From a checkpoint of a small transformer trained on Wikipedia: 8 layers.
Each number is 128 + 32 x the weight over its row's rms, rounded and kept within 0 to 255. Layers, rows and columns count from 0. Numbers have three digits each. The size before them is the row's rms in percent of the matrix's.

# q: layer 4 attention query, 96x96, rms 0.124, rows 0-95, columns 0-95
# k: layer 4 attention key, 32x96, rms 0.101, rows 0-31, columns 0-95
# v: layer 4 attention value, 32x96, rms 0.19, rows 0-2, columns 0-95
# o: layer 4 attention output (transposed), 96x96, rms 0.16, rows 0-2,32-33,64-65, columns 0-95
q0 186:097113090164170094129088104203134190118150122134084144112094166097076078093181120075140107143117164065160111146137098163161156189158153126178102103134078143110122140144107138165152099082110092149168137138066140152163111075105088174153136171141123146120102173129076163138184103114143132116
q32 024:122101118187182088135132085099145127154129131124152141125123126130136099152124091170097099063109096183120139089034117090179144147114160122133114131194141111179133178141135153121088129058159063076059110122154090137115089122187092153137150143183147134110128135117109073101149080142096132108
q64 055:073091116161126125070111103113178137144156104153165139125138103153125117133132148138148116132133212103153122156133131189143165146128142127149144077175114068080120167106104163167186177103140115146159192157093149136099105129112068169121150078186100099068149153065150143160177152166129182118
k0 088:127117121157138134096098141149109165154140099068147166146085116083062109096189127090086131149098171102142121136184139161136139161143154138113092114117100136079113172111101141166118106117097134159137115124096142164160080090109053207114182125150172114189142203170093149180145068110139128124
q1 052:150130134143133119134103102119132095092154116106135090127185114160107094103095148091172102065104087166144116085054109119105096101033108153154124170149128143148099053162093133111133129146134095106167083137128058115061085142084161154066135130074120105150083107124105138099112117149074153107
q33 027:160142178124096167161087152126166150152154086109182110152146102138136160130150152091114130135089115062099193111193128134108106148115093103154146121067143117095125148139101200122061083112096105087114131159097187186130137115145121129088135165150121129120096089114120071154098159195093106199
q65 045:144130172089155153152108193050127112158132136087134142100154145195151159091150115141084126123097096075061100105107135120118119118160117100164136151104187075110105125167142128138106139154136190134142116097128111140140136133057139100131099159060207118153120070179105081124096142155111092181
k1 103:109103093177143123122105140178135219148192100041129126138096133097096103103164128076105113132124169132184121131161129152132111166114133144150080131161088121123116142116119148173135170120083112074129093154060116144146092067099095219118161146141121094144146183136082124133161137104121174111
q2 116:151169153069109145159189166124115084159082117148172101117152104161157169120107113138100144135163108172034129086139119133103092081122118074119150190114151123162142136139133153130073174162142186120126108122108155158068180170109167092141072130093168164096143085101105097145136121159119084162
q34 047:095110128109084128128084201164121089155082148147157145123146151138108136110155136084094194193101135071138134112145109094099098164162123149122095184099135127157092078111102172126131110147091115171103120124114129150077128148184155095057096140082119136121065142097163078187080129177157110168
q66 103:160104146084111139175107151115133134112140145131133138162164138175164136121159103139118148139095095135104165118093122054118118121148196070139091190052144077121094114153149121097098075141065169174072152126126131143120113130116191058071114123070119108100109128136143036118136149148129099137
k2 095:170151134098073158059118139113137115171122151108093128113122131090156149159115137135146121084027116106161117170173140146120098118097177140184107130077093150085105110074113086119103107135153164129131069098153105128110102136091126094071148075113152176183091138149155093092165141162138100057
q3 096:110116184154099129164144188095145069132167159162111142144099172163142149129103071131153173125130136156095115104086146152139119116154139171133156149114153133142126116165111095157106183097187229178149132118165096133095164193175107110116146078160144054094129128137105187158156121151125074135
q35 037:090086142080058087121141160145074121147118156130136143121148157115119105177145158185148123170112135129148119199164138073091042147134090129171156146120086083138127077134192114122131139139081153126115131109117134100138154115125076095149107106041093109171110143068153193147153121144157118089
q67 092:121142153163072118117146139202157116137133137148118062125122210104093109125136131126201133104135129129182102192148172147091093138163105205116099119150145151145133125085155103175190104129082036139130097110090126141100145157159100110103122152135056097134145143137163165103120149087120137168
k3 085:134134134105015150165146086163174073106120147145095137102166105166181195123105179125106132096113124108134133083094109144141102111132172103150153131111121051137127080108134121124121119153144150110093159134156142146063140146140167097137105097115102111140109089182207062123133057106121152149
q4 098:156091180112125122066139140103134103058130152115142119127153134157103150190130132182127160149062139120141062095138156107056049137152110169131114112100122074153105129158196110129077112167171111191055082094129114091134140143155135092160155142140129144147106088175141108093100130103120156131
q36 050:111121118101107111161102128089100111153105171160131150146162146151115145131132146169166141197115112105146089185134126049106097114214122161090132194113121111139131110083096164137159176184092122136139158063077120119104116154073159104122087166063099115188084125092139118142119106180160115097
q68 092:176130149067120156122146152117120135120132144120127121155094159108117120137122152107161177063104163108171172198107174133096095131158118130159142114081104152050189088167113135217194136156126144103127137046082118153167139120137112123099161074106092096120108155166136133175103115155148080139
k4 089:142132061107118139140135145140187146074118090145125120186145095097142133134112109106105188135150181149064160162122145127128167096092122125135126128068155140115167137108154155131141119131172171104143133161151151138084123150096185090148099074134088115086094097155160044079107067118200069099
q5 128:149096141176163129107102105176110147119145108119088120093148160086102080099145113129165126085168124140182137151110170139131138173134116119140102096174170138144147146141114160132102082106146092120043042070133073155158117095144063154114164131142148079139158187103070209107147123144105095118
q37 037:124091134136130160135200113124133120075154123132076090131154111073120138100127141173125061095140132187166158099124194150132098085109099155162160109119145097137177115151170104118172120156122157096058073092118120107117086130158060157147126109140138096135170172135108210125150070164148177111
q69 083:067117144160138151080140098100148141097148119109129130072114148123093112137120106182168117077128160150199097163096160163115109136126159157146113112146071130128132094132094162183156120095116045170105081102116060071160127130100118190168171107125135125177104146100096181124147110204138164135
k5 080:099127129139112145159175161127129136146150112081176169115121092101157110127155185129152096153114197061195123120170111113111094184086168129167125117124052104134142122120111152214155130148082078150142084090076122164123111086077133173113139136096107139103100107176121104158145136117153167062
q6 096:110138063158101127177122075168165122140148114148062147109110168086134090075130134147105116108106114147156178181128103184079219175118082128174123080139063135096124114111118165136142101090146148112104144120111133128151100131187120153096111177145110132086168178125110088143175098106162161173
q38 045:113132115095104186115138187147127153205114123075124089132093173056137107096144119130171138128146115095226149128138159148131093152124162143111123137121167121095183080124151111102126135124128137080114118089148105124177091125200142127082145151153105069082123189086110163142171140117160169078
q70 097:126092116106159151092085106118131211125120123134100061167154163111098133117167145080133106107134111146143144179146153148138122162156126116155071089111120151086162092121138138171149154142114105096062142114120129091201059081078121128121157160133201134141141132110117187173095179127149211141
k6 097:120102111132115177108143167139068135113092110121124185108105114164122111126136138162097170176134173169210104088127124111163044117167105127080127148155114156076097154145148147118135098136074096182135133122084107150104183119156078157179117106137139103206166165163121136156107064130148105171
q7 118:141118168186150078132118079159152160136112166110103150185073143152086121068160114170162098145069171116132114142158093092159144152156141176122080135176072108143104190091088169152143161100126108147178125110091118102165091130105103131169150148102133148133145070108096089172129154123085161066
q39 069:152141132181154108125115191167102187089134098108154123106093155095142108162123078068153133092165146154133084133117136180140190171125146138141140113164144174106165138188169059160112133106161129117142099146171174143185180099177113154127177128170153116123164113165107087103116107047102122120
q71 117:141175134172199105151176133179114147151159099155080174074085110069126066146094114102124086100147143142128116152130142149154178158055123146150109118135146182158184182125126082140122189092130122128178153130136141095169164098128087134137149130145102136138129145099097096109155162112116089038
k7 089:114158112147085096115095110144131165116146144131112140102167084104145097140144114088132175142143110175125094115084217129106110141122115127105137113130089117178175190147138078165114119089113107171167159143190116147164157129170113144163101060155084073196120227154073142106135107127118109139
q8 090:130131137151070112119148074105192088133120156082134099140144118200170138216119183105093145169137151156143110107115134144118069139129103150175093140138197115141147116102091137071099142124152149165092160162128107068128117146153190133109126107138106112091191188174137089087136164146169142101
q40 083:085140138113131134116148065067088082124122153159108161077190102185091170081107167176134123144121107100124151079098056108127135099132131109132155121104085089157111187089105159144125125119133084176170152127112087100086109149097087138172117128109122198082082064102123167114158124139086141108
q72 084:102149117105135128076147084103091108111133149098182109140142114174091144143096194122124135121142122146052112141170099147083154121127126101161095083117068130140090124147122207110099099143092108117094103114098145133121116142002113114135124140129180169133150085064084169191116131155103103136
k8 116:158140136144154120131132102164161136178137080176144103174117160099129161122129123093170134139070139135116123144160117101087166140157149075101148129108129088148080100116116149052148153142152185162150112151119153173152148141064174070105086155070192052130111146193111134124117157185067128114
q9 114:145123133071060101108186171121133176107119150141100137183150107187177170093108107184113166119187122156102210128112136161084200109103068147109140122125091153100154120138136130104110173148133145139144155114113097119107114166162143119130189151150125094088111093120206128174096121093143130167
q41 074:107139130092108089100121143123099124203079166147161139161123160120113135104090143182151156117075128106159154142082142151157089084099176130138169122108124078165152093115094137138159124132091071156114151082117100133137044172100135093051127102089084139147115148099176107110163154219162124129
q73 097:104168095080194083121184108176132164095109127139113145173140181105159145131095120186135195089151130103083126105112138180134142091117172098173164105090108117107126088164124147170071126164101050169137131127122143155104118111082125099094105144118153185092089108093153105149181122185123124158
k9 082:158154129079211149190127114130138139136153138116155138112104157155146110095151127151119112102120113127066143155166139081077065106151133114221082103142157159109170083106177187159168105097105122091167128114174116199120169122133082093130167098137088155141124153131085104131110179122106089098
q10 123:123184138101228146149126158090115048117119064147145145136162118126133093143113125165106099169096090128095125103119151117127176087142119177095154151170091126163109071140173116145160153159148092160162133103123135115135170158193174149144117184139130162195147086098171099128155102114093081148
q42 077:136133063096137118127115119089143116165098125114163160145090092133102088125115159127129127160088102118121137121132170125113135150170163164092115101111126045097068145087100109083159203148094134103143115129151133163143031189140135097150163166054071112113106081132157090163096160158139172093
q74 113:118103100096167123132167139098105154070128145130088097138172153211161157115097082135136118085106165139138110088137127123109148067199154122147115143105096072095052117145185105174135090167140142133137162088110125179148155125113093119190114076105123156142078090187153129127179074106127112110
k10 080:082122114140128138151140153123113124133113139125161130116144153146144153132139111149108157143157073103090107035193154085164116162107121084126086088088133156199139118083091135126119142132112071109108104121136108051093120130144119113183084154182086080082096109193106098104098152191116146199
q11 107:160129070065123130178036202128138130111150116171169083172203124138132169162156127086114173162193125107127140145142152159113162133113109095069149106093124141132185103129150112183088115149123160130111120142119161104122110145207164102118155129138091109128078152128179145129099098115145158157
q43 095:137097139097136140201149118204122146127186099149121111099157137075164114143180104102150139164145142136134109174156113114083129163208094138090098170163140149113067079102151138097075119163107165101135112127094124161108167091119156114123128185101149098129209184159095166170123175118158119126
q75 075:136114081087114167180100093159124121089157055073145077145138142109172190175122102110161158120143135109113141121168103165085199116109090100111140155114139074110174087170188093136148121137115121059155109117132139107129091111183095113119183179142092072173142160102136167134151136135159130155
k11 125:133170164126142138073180085143112136110098138155096094072144087123103108127117038137124129116146100140121132072097162133151081117096133155134131143108125105120198115171154090165144108086109096124131163068145140116153208142170103154166153120159049127107134094137101170118191127087196131089
q12 120:105136173151095131060168107153130131127088149100154091146145131112129124133125098146109131128145114162081113135104143148139093106108093130146100154161180129204143133119143122095083174150147156164095137186202101081022099084123148125080107127193107100164133136100094130109133196150181165174
q44 087:099131155121132119128092099150088090149134152117112127144121121082190130097158074099134157140162086191161150097095113090107143149142108081090085184161152227174146150129166102121199163121075156088118130096134105092107146112130173114077154135190125105085123168132109144192116104098134134174
q76 095:104117104112109123096156126094128065090120155140094098144096132142098135155185110135133130175106129178053134142192122129126089067135135119136112097163080089217120137122107103140149138170165126181119135138152158113147108108110137110085111087151044054103107145133179162133130142138147222139
k12 099:134105128130180174138148184127089159143128110086116115100116153110123082156139087143101144138152113121057069092175213143127110111152073151086118093166102133138103130155140110207103118121085101110129159106112146130143106127182014178172110178139083130125133162126128155117174146111127155107
q13 128:119135174151141162103107098093161188098155127067109171128126168144105120115172150120094145158135166152153146097137124150123064153091181163162115185159164176166140151096130122176206165137064150103098114127095136077120076121121106149114113127108110081147111176169076101119130196169164148093
q45 090:139176150158115140086117076123146095099106107056086148148098143127123138144132137124133058188137082164136123114176074077100205154131148140059116184176110179104162127079136121134166145121149108125138147176157122120120150126188136155149136164162135095186106129164151148149095068067146131157
q77 095:154081126149053184123129092153131090152140137089085148095121105080116092118114128106088144093152125138158125128094175103026107164176112107086111165153134219141162080097132098115087149103126121098157147129132092112179142150082076146134139172093145153134102143143118112186108184112084112111
k13 082:107155088139104148147080103144143138097085096125116098133102111070178079134173128124151161106135111039046082150098142117164172131131141136152143104147183148121096117137125156093157093118167106153158115109128142139082103143129096117131132083141130126131109097101104025122183060127193071124
q14 117:137122083156112133134119096182126173149137122106126109126085099080097073116114151146179093097159163124202116092108145165178185123104127213134130126121112177094106176090135136090159133102124076095159137144083135124123088142220108158101130112156149132076128146059113120147190121090154110100
q46 111:130155109174109169147157184101105134117145103121122124130127119094120137091100102089122154077143149136185108078115203166157128126112151125142132086084159105103150197177177086151140108119134176152107087085147169127183154123109066156146191092190125091095091098100098147102161101096119191098
q78 113:113114149098147169125088176114119139170149104070133143141113112104131081102170152137125139121165184158155150160168130184140173128080107179114154089203105147131098148148118115090185133084099134116117164146148108110140060076166149161149182095158135082102176169154082138060139187088120145123
k14 091:135107166168127105181145145134136094153121134048203183125108146123087110162199139122132138137129158139148116095163142105073114110128097098181146110158105140069189088114140130121116165140103151194141140100082149168126159132125084203112142117121120160141147131214124105092154112050149149146
q15 087:084103107148092084103131136136122130130109173115118156129132129105157123076151104089083164122137129115154135168126127220164111069102134130137110096180090117156126088103082158106190142142078136211119115145090073158125065155138138118116121113119130066091132180101201089167157113195147133145
q47 117:152156109116162087079184137097135113090115143123109154104116194130106112160112136149115159112091088142102075132120140170188097081078144164127139093119123071161049168198139120160157151140085073159169102109157142111151086161087142111105153118094098126061104098114105111058133079133103148130
q79 081:092157079127136053116143046101091114107108081113125165123092147102120091121166091159131069093142143138065127136092103174168084119115144135120139114179095102173106172065161099164174163167138096114172108148150075109157108144139107135154134178181111101098150114127136128081157091192112144114
k15 129:181116168113125098140078111141130126102123119168112136182133157131133152138093143094119131154076097078063136120176046114135163189131120106098103139100120121112131089133118154104069166178174155098083113171164128148129168102098139083099094149120120123146159048146165053169078146147082099107
q16 139:064143114159143122080084130172111161090193122087081142137100166108120110084179131139134080146103123108153113205167149115149125135133143129172149141137117142084138119154148128139164068112105115142077099126072091132176116099091082171121136119086151161173113155118061119077217081111110104115
q48 103:159071116160071154098092114124141130128113102092120168086135115129112089153179115096119074128122161126093118125103135144115185167127081128115143139213128113089096084128073149155151104135091091096167121124143137104192113171206114154131102174111154132102137116132085121154117057136110107231
q80 077:134150165156130116079102171161122172150121144079141085132085104080092081123170108115187121160107163122118141141087166094143106201141148083165123144135105147123163149139116124156152102117100077102139138147067136148124113078077131172074104181140197160138123090090073157148179078167183126129
k16 084:128134141072138216133150122139132069094111121169104140093154084100167122120117079129109102092161138166106166142077140130122125087127132132121158139138207159167164111119121134151180059120137138097151147080147155122093100183193111121221107118158069093080131122109179153129126149083148116121
q17 114:126145134135167105122087099196155119073130112118067128142103165155105089100175125088156165118129145086113131112102160106153212172122154122155071151149086154134121131161138130167139091147143021119139107083115102119182137095200093146131117170119106123136072123086088173163150111078135129134
q49 095:107105116083164184175093075084101085166144173125102115114181129155147138111121150125090153090158060170145135140102109137120144129158113074159157128108156110107190116156151130099132174109157186094163147066158123124147136121121123089162084099117148144148121156114116090186181234132117151087
q81 084:153119174173130201085155141150161074119124122124134109152103083048145099110114109175109163152181169072154092135195186108129122139131133069107156120145165143092106108165077112091115136083145119140127155135143139129115162062149121177101125122152143189098145127126118160183143201158176136118
k17 147:142145082111139078098148109097126157125126169213143126158133167137129149137078141146167131153109090136132154119133117114100115126159176089099147133100138136143093114090146109096110138145185157155085139154183137148140136175059176018072109153121167137091057099131199095141084166127123107118
q18 106:111137123145147160149079101109154069073140111126155144162098135109118174193140141067104226130153127166084127163130128091132111136096099082141115155157088120107063120155088081134144163179185166157144123142141142117145124177173126102131111069138152127095103075128185113142107068091090163116
q50 088:154103164127167133132137142109144152136147194128118165173099171066122157146108112059154143094127083131090096137080115191121135140112108092128193114117124146195192099140082106143129120069089090168096183095142135122156101118178145088121118140118118161120129130134140069178144199187128077122
q82 085:141221123149160150116152111115126119152124074135156145087139086093163110159088123096136148085168123115080155110121116157097107125123107070162173145148125188099143162138093129161065063143129158152132143176166147201146163137096131157126081116187161151054135088082136170108091158156138107134
k18 113:116153134155136135090122129195141125161119125055178153140131141111091107064182146137134121151137162129158051125119175130127103123177113122094113123146111182130090155169096171124157118085055083129127109103078113146115125079139063241081138129146128170145139166134097128148181125119137136147
q19 144:160144168176145075110154145181122151136128118093103149123088167096131057143172089062118104096089180143125158098085114201150127111143128132151093093196106161128144160157106134138135116101150115192158130140100172104183089072135086156137169171161102079088133188107117102147149138109163124108
q51 102:175118127103105184164147126137098106142148101109120110145050106057117153096132098099124093119135142149146136076167170184110137111154113098132126144183106177125131071145125032125130104142136091148125160135065107108149141090178128124100124144189126046159182144094147146096114167123154126192
q83 096:122120124147084091081176189124120117181138101117170104139072116101114095164133139128101118121083139190166104162106180163125122155108131178103131161182128128150073104084069171156218146107061092103115120118093131084134101143157161190172159167124074145132140129143112117146106110175156141128
k19 095:150160162082119156133169142102151057135102126162077106138157109206119137094085123183127152096144095154085115141148155157131167055138160160136135111063146147119170119182163096113114100086149132137096181117165152132068161147173130077157093111141098170089126113077141131085147078150177110121
q20 108:067106110155115108160129126142153142103102157113132149101126082118124145067118111139126118149185087142148134083101069174109184110114150137086115121076100129135147088171201059110149139139150196162122149136113188132110150111183134132169160149129115155141122148099153129122123024097121044098
q52 138:129145147132098088122124134171138181122097122137168125142139117103117112061121195128147137077135126055146170092098149133126085170090119101166103161064109150140215114106107126172197140101129149119159112098133133134162154116218062113112126135134090119068103101161110139157165091111087158094
q84 081:156121091099083067119099120126157143150084103124113084144130179174132096114178135084142061153084147152151111145186154161121121148126147154114101141099103157187124089066147139152107169189152077129196140114143126145142101147181062111162125187111068131122111112138133192145118109163159176119
k20 113:187077128090177144112171222107170141116152130142098125115121127143093154138123138089134130131082092103123133135161104131146176151164034106133137086183094121098113106143158170069154140122129125164143115112145140154138137171094154091065113102117213095171113148086106097135074158127094136170
q21 113:123186201091120128147120100128126165090161100140141121211123113156133139152142179108127137136120126066092201164147179059111153096043121112110141139111164146123129085121156098166129116164096144112122118184118123123200173127077152143118171055084128115108155120151125109128140184111112112101
q53 120:105187137123125101130162151148127136166119094109172123113109146125074145100098112133161125087137101079116173064126127094072101122087207121199126124055141160154145155147137102178136118136141119108185080136131131151149164102145077119079175074152082138091088137165110156167092127123097103201
q85 081:132156117142090138081203173181118163053125117113109110131119124125120118128138109098095158156145090153094101100130181056106122098149122089135119159126158110175139155176168070132144139109104164128070076145157144149106191097070139133121120145090120180078110123127078133088119074076104071098
k21 096:167131094176134135134135090082150154098139130103152101087170149128163165172114114117088092114141122172192083097164085149182111181150149105156068139145112085088134150130092148102105124124115117130037128145167149153169068115042149147089133157101159139164131169120113110154154120135195116171
q22 105:160141200182116093131143134136123137114178184107104135161146090210105147155127155125129059075078187183106121109093166122140109133097155152148131083173174162171117107131082090148120103137192105102141103075098151104117084147088112124112161176132112136101181096134134129139064137148155112096
q54 109:154172121134111115102162111159079142104135108115066123118119092132090128127107148166085085106152104181105141143161120141142202080154128074127126132120121180127119143112146092151189109116158152133212133155149160072144147093170109184146104108177129137107064099100111207073136102124063168152
q86 102:172121143180202165113165174105090151049120130166168146113121093114155084164126136146150092117128117129123078118147119071153110138091123114133178154167164074191162140133145109077120100123137118142175096094133146118161141072097074137205187101107180157155123109135089149123142072131106111141
k22 089:112167111105090130073138214127145127156143090126198123148089107160128090125127119093105064149170157157146161110175131098128111106101073161149145141083127136145083123122149152136172203103146060184137149130132162120147072127228109161097133119116150120154122120122147155126176135150153169076
q23 099:128085114125168133114089095117074187206150123186130135099137149094098087155133123155119115127080218117129101158091139195125124115105116120110137131146048127144088132102119168164158127109118158096154138134111163122182114107115144152184127129148105119098176152125072043120156115104161097059
q55 111:114114148121093149139094141182146125114172123120077121145121120122143102139133084119124154135180125197090094110205102133135101168099111137122098142116126177138166182160142164144065108111184161108128123158118085098101201080208106132139148137138081107105156102143106102145159179044109153067
q87 100:134111051110084121078132109154152054109091146180119074118102144149151137127126128143138141157174118143140154181184128129161115128155085138098175087174079094163164124113106144129179177104107123164147132132111124132119198142212092165133138144168122065112094135076170140152112166090108171161
k23 095:143142138101121108054140124112069072105097147123126117131129147134123169127144131138104092088114088112110093109112182135132094156074110136145103122149184139103132123099117116157142145150137156078152135127198075111141080173129150087155131093104141173177111052113147168112094172210126181222
q24 093:120150143111128107165195147086143118151135097132185130139172062189137132132139146234136146139084126131123137175099089057111185080083138116120167122150097104133152137103138110095136156150105147160091149192130156103167084123153159137189102125139066108169125154166153163117078111119136166120
q56 106:140112077135140174108104148094125156129122182119122144136170166139107087121092111101126153065139065167072125143123114132122149148123191122129115134095143108139174147145118161124146105067170092090198127072142132040129131112096121132091133155121061113059113097143106126135184112087057170174
q88 092:121135178109160147174111108102126125099185137125153080154110127176109107105090087125108124088174174119172136114078100101118173126115152100138118151140155095067098105150108113085128082070189040124095185143108133089166172092149163109085148164090105110096116152114125061073080122135141109139
k24 097:111143185161177106130140188138157203156125105065138162144072086165098149154142134131157167140141177091165114158113098156144145128132114153106112164083158155080115119156129111154211155150139148149118095133130113198138064125018134142084133104118160114112129142136106083123109132096148094153
q25 115:118134138136057063182081105089142132126123135111088097157079130149171171099142157106102046165135129100114106117158134105134101141175122145156121151077151126156116087182103116120121073151062107093159140142093124178073094136145189141110164192080142110163154141114076115122085084149155112153
q57 101:094105141163112088180103095132159103158124102109167120169109138112143108122159193126150072112116157108210133194147113116104109170177144128114145142159084178053133095062136106062132209121110171104113150171110126162076134170142157141116139104131151084114192154163120093148131122103121121126
q89 090:126129144095097132183112146162111096125140127089186145134104087092119140137121131121126182128161128104156191106099114076125148091096096141109135134109140175130179073173081160091101033137105163075110088144089149134092121132158163124102138119099115167113194151122120091133119042126178068171
k25 108:120129114086154151116154130166191118076081154117125127073150155097142099160112145206144184062116122117105115107147066121168058129088126129136130103139146092034129115194139151122095102139110160146124142149126123098089131134160141153191089114130077168069168106164145145116182125117148121089
q26 107:101163149096104120170193141115112123098137120104122125199086094148124146133122081180141163148118126065107137040136129150115092056132130155123142123103098128096127134178106108130065127131111082098128142088162213120101189148133149141090123142117166193156151172143107188131149060126144108108
q58 111:113134078137177136181138093112090165147109161111122133143100153121144139081131110161147164125130161139111128134212113088096177149156144157089153133121151121143153043079107110145148109160205107125153173164095089114167124124108165108107099154145127094183159125161096210080132154118081199151
q90 091:138111147120079109111176132130139079125136085140137092127095125076121116105119146137159087173151141089110154120180102167143023120124061141137153125102086103120155090059157052132126148132139156121049105120114145122128099120149189126168079088154098114171124110192145160126140190152120121166
k26 093:151164104121172155068061133115198101088121123084144149116163146118090072151150131101121141139122100184151117112114116170126123133146209193114136205156099181122116132163154087177140101138098147143076138086136164171101082109166074126091094150168111125180128143147116093134111152121143123074
q27 114:159136127124112086130107131048074118136156135135139139073127161119133170200120058144138136176173112172086121133107167137163136113129140156076128124147158069203173112133116127175125059152132102164123149142164119117093074152112052104135128084123110117165130101148138148142112085113183197155
q59 111:093158152125100095141089119140117124163100119143121173118176118153029141093106188159129153076090128050116187134067124114113185109115128128135108112115081091170177118136127161172194098161106095138146177118115127111145112157105134125148144112156090174059108114152131158145127050138128098159
q91 098:110127115118143128167105111111163069143155140160116123171073153147136137158119112134158186133107144156106125175074161125150087122143211115157149176144150066072072153163135144131141137141111114126104196103093135124123130144113123100087116140070205110156138167106175051154128115071186104080
k27 098:126129113115123065102118096123124142080124099132126124144103096061091087065144178100149142093132116093141055166137099126082159155126222150147141115132128141078125136106075106090141134179109130122157098130119149155131121143104169164079125151042112113135067161076087099104100076075156142134
q28 120:168184148142105120084123097177154160108121085113117124152101119164109109109185114098146158141186132115077136197174133135100023139118095114134068138151179172156183137195144112178144157138133077159137114118116135161101117119146093141085165163175136075130172158179158151128140137148130145132
q60 115:103142143119094147028186189143205133150134101090157084093110077150145107123126109182139120161121153101084127080108163145178039124078106154159095106145138092155059189151129158143165120095079156112131137140104137125119114127144128140162163081101087144107085111105146129148121138150145117106
q92 093:179110118084102142125144173110120138123099091073105119112118159124124125146164110156117173126146136142130171101163089079093098090150063189120157151134115161158170102115101103156156093132159138151073147150114087159105065100188156137090124151136125138126105168068171223096142122153211145099
k28 093:105100131123115090145138043132127076122150182159159138103122141150156177172127153103160103100153109126063129122113128154112119118170035167132175183099080127158147051089109157113156158146147108078128141122163123092158134138114177099082075173088174119142101113110112186100102160116109159129
q29 104:182201161143169089112146008092091093143129125178095176134125128174148119081113136130156109151165153154124157159132092123146133131086117168110107108147117138153130167051140099105156165130165185151101119132155101112149112156125136099115145125146127080085155095076146112077153171124153090070
q61 109:170150114122129129204107119166114122148153124196090089130128153146208151144094091166152160097179105167067131134123153090099126117156112146103134141133087180114136076131164157088078074154120143113127127175116095118111179137108192112161102151058104110155148140195154151084117139129141074088
q93 087:147111142135140114100166181113051151120135113126135102046142167127161082159157098201189147090141116079127088139131157098113090104099150153201132075131173131114127155099153065128139131136098180090110143149134054139150151134093144113131131110122068165110065155088122159102113155177145110130
k29 103:077063095123099113100127100172133120135129128086119145150139128087053084094142123124143122136118086133176147188134109202083102161097145134174077104084118129092092084092095127129079189133087082106116085160109093172105098097057154120184145127173137158117111120087150180154134132154129149117
q30 106:143139144098179098157169119087160095152159124086134071124098156106185180139081105133173146117133129184077123129105128151145126057118158110099130143141116103144200163140142132051162126149100105087078082170128109065079183112122141114131194096127085116155117126100132076104112169130094165121
q62 117:167149123096100118116144121101131189097141106111108113102130127123174136144115158087118125134103113146108084124115175185161106097114176167152124080143097078093049213191164162146097166185137149169193089115146111141159163182135131100179177118099139102124096101132147113098091169104079155119
q94 096:203068098113118120146154138146165062147109144101143115169101163121166169099112123149143158141096092059118129135153186096144168179139098102124096149112142122095131083143121141115120173153076191076161081097099119142155123162149117122133051161091140131175147084158148107214096108143116129145
k30 111:066125120172093127161111086148103108094193094130129178153113122069154092084140133100113110119120173136147145089158120135118114153091116150106157100145152218126110115141131159169080143099172129109124163171111122177140129116179108199104085144145194062126180152111086099139119133129162177187
q31 116:173109042079114028107153115134134123133114152184157118061170129113097177093145126131127146082115157059118148113166107091133162166115130129099162164177064060154178126091110094135108111121123138075134079162131126138119161099191124128103114124112119161105099100088103135155146148141114107144
q63 119:153089159106071203131128202073086126173113123125133122112096100080116113130086152112132161137091108101155128145150149169126183131129112159106171063141130107107163083149143116138159114143163140132071135109077143133159110113121165099121142153163111042109158102002127114127128111112101119150
q95 091:107149125159117097088130124146075127153134180168158169099148140137123159112163146094160123172148109167119072150107121144123156140199142114104113093112118161097199168106120109172138152134161150214124127128179099142163166169125123104150095109128138113139103185133104242063115108137070094121
k31 097:145159163140163158129126135162111087157082124074157142107097170147082085111139147105140169101116114109155151160173145185152159130079124090087094132105096151154178148144169190106164137166087099133100157142155157079176081180128106128173082127133110137173160168173134070158161147056160129092
v0 101:115124120185070132121171152157152147145133151147164151115128162085140142101136102115139199170089136083077157170147080147175093143188139114112080138135136100125130126088122112146085125158122095097171119126123087177138123078165109095112120142165114145139144186034179122163069141112188096186
o0 124:108121120128114097127084094129137152072103105145134112128186114099067162187211133099148150166118194106156087135192139090131102148130095123113143137106107113119141087154087147157118117186160098125165090115120157106070134136146097110037105158159082208138110102087149161149117170138154155133
o32 122:113151110119131129151169126098122112117144147122095120173164178090099133133090114161162121104099121118123109136235110123101107045217170149106075117090115149079079123130147094134072109166124080165097145134024118129094149107087168125104105148142105087149131148128094118095126141163157111145
o64 059:109083129133096090129139154133154109080154109183075095162189105178118139100101103131180133184154165107144145123108113120129153085152114123049153125084103153196089047059111172086138127162127106133098145160137116120079095161169129114142124135099095153135088159146172097149131199125154133161
v1 094:176111126164192128086096094078144142167062108154114176098066105105147118139117122146076108130133081148123067107133137070053125109132115127132095123138108125200141098104158083152128187167101039119178090112112110127189120167116078159115133115130121155133139099089162096130144145149099134109
o1 122:112148108155129107098151100083129073177116091101123100137101137091153077120108118123177114116087097122133166119083111095115017177060110176142076119119120138167195166063124098108109151138167126078111105115170103099165120172160144143168136149155084077144130143144142125109122085132175152092
o33 078:152137166123119181143152168125142099088113177093151138114130133114149180164033063110123159158141116114129124084143171179103149145115126074082163134055109122099142156122138083133094096107164191139109172154192133100139116068119111117156140144166073117112117060134161178141156090113157154131
o65 087:115113147115080141179126094146107102141135090110151099168134109100133187098036152125117098112119149112149176135071114070148161131125149122094189173127167124073146064154069172074145094177135126068117110101144128127094124158152112123091121117033137153128126104136171108101108115132115066149
v2 101:131078106134149124153101170208082142134147092116192089103103176083114175086159155128108124134097132097132159134105103116086107177114162192105096145121141158111107130169135156140124125156147144122153110055128073166080091193111099162093200125134084151187164151079107129172126119093124136121
o2 137:140177165093122075129124172196094135134126092092147091111167162108136113150131117112153184119148108106105107105119132160144142141080138125113083157109147163134155062143114197167136099221103155078184092139082135097127102132142171140092113171090101211127151081164126101148169083119129113152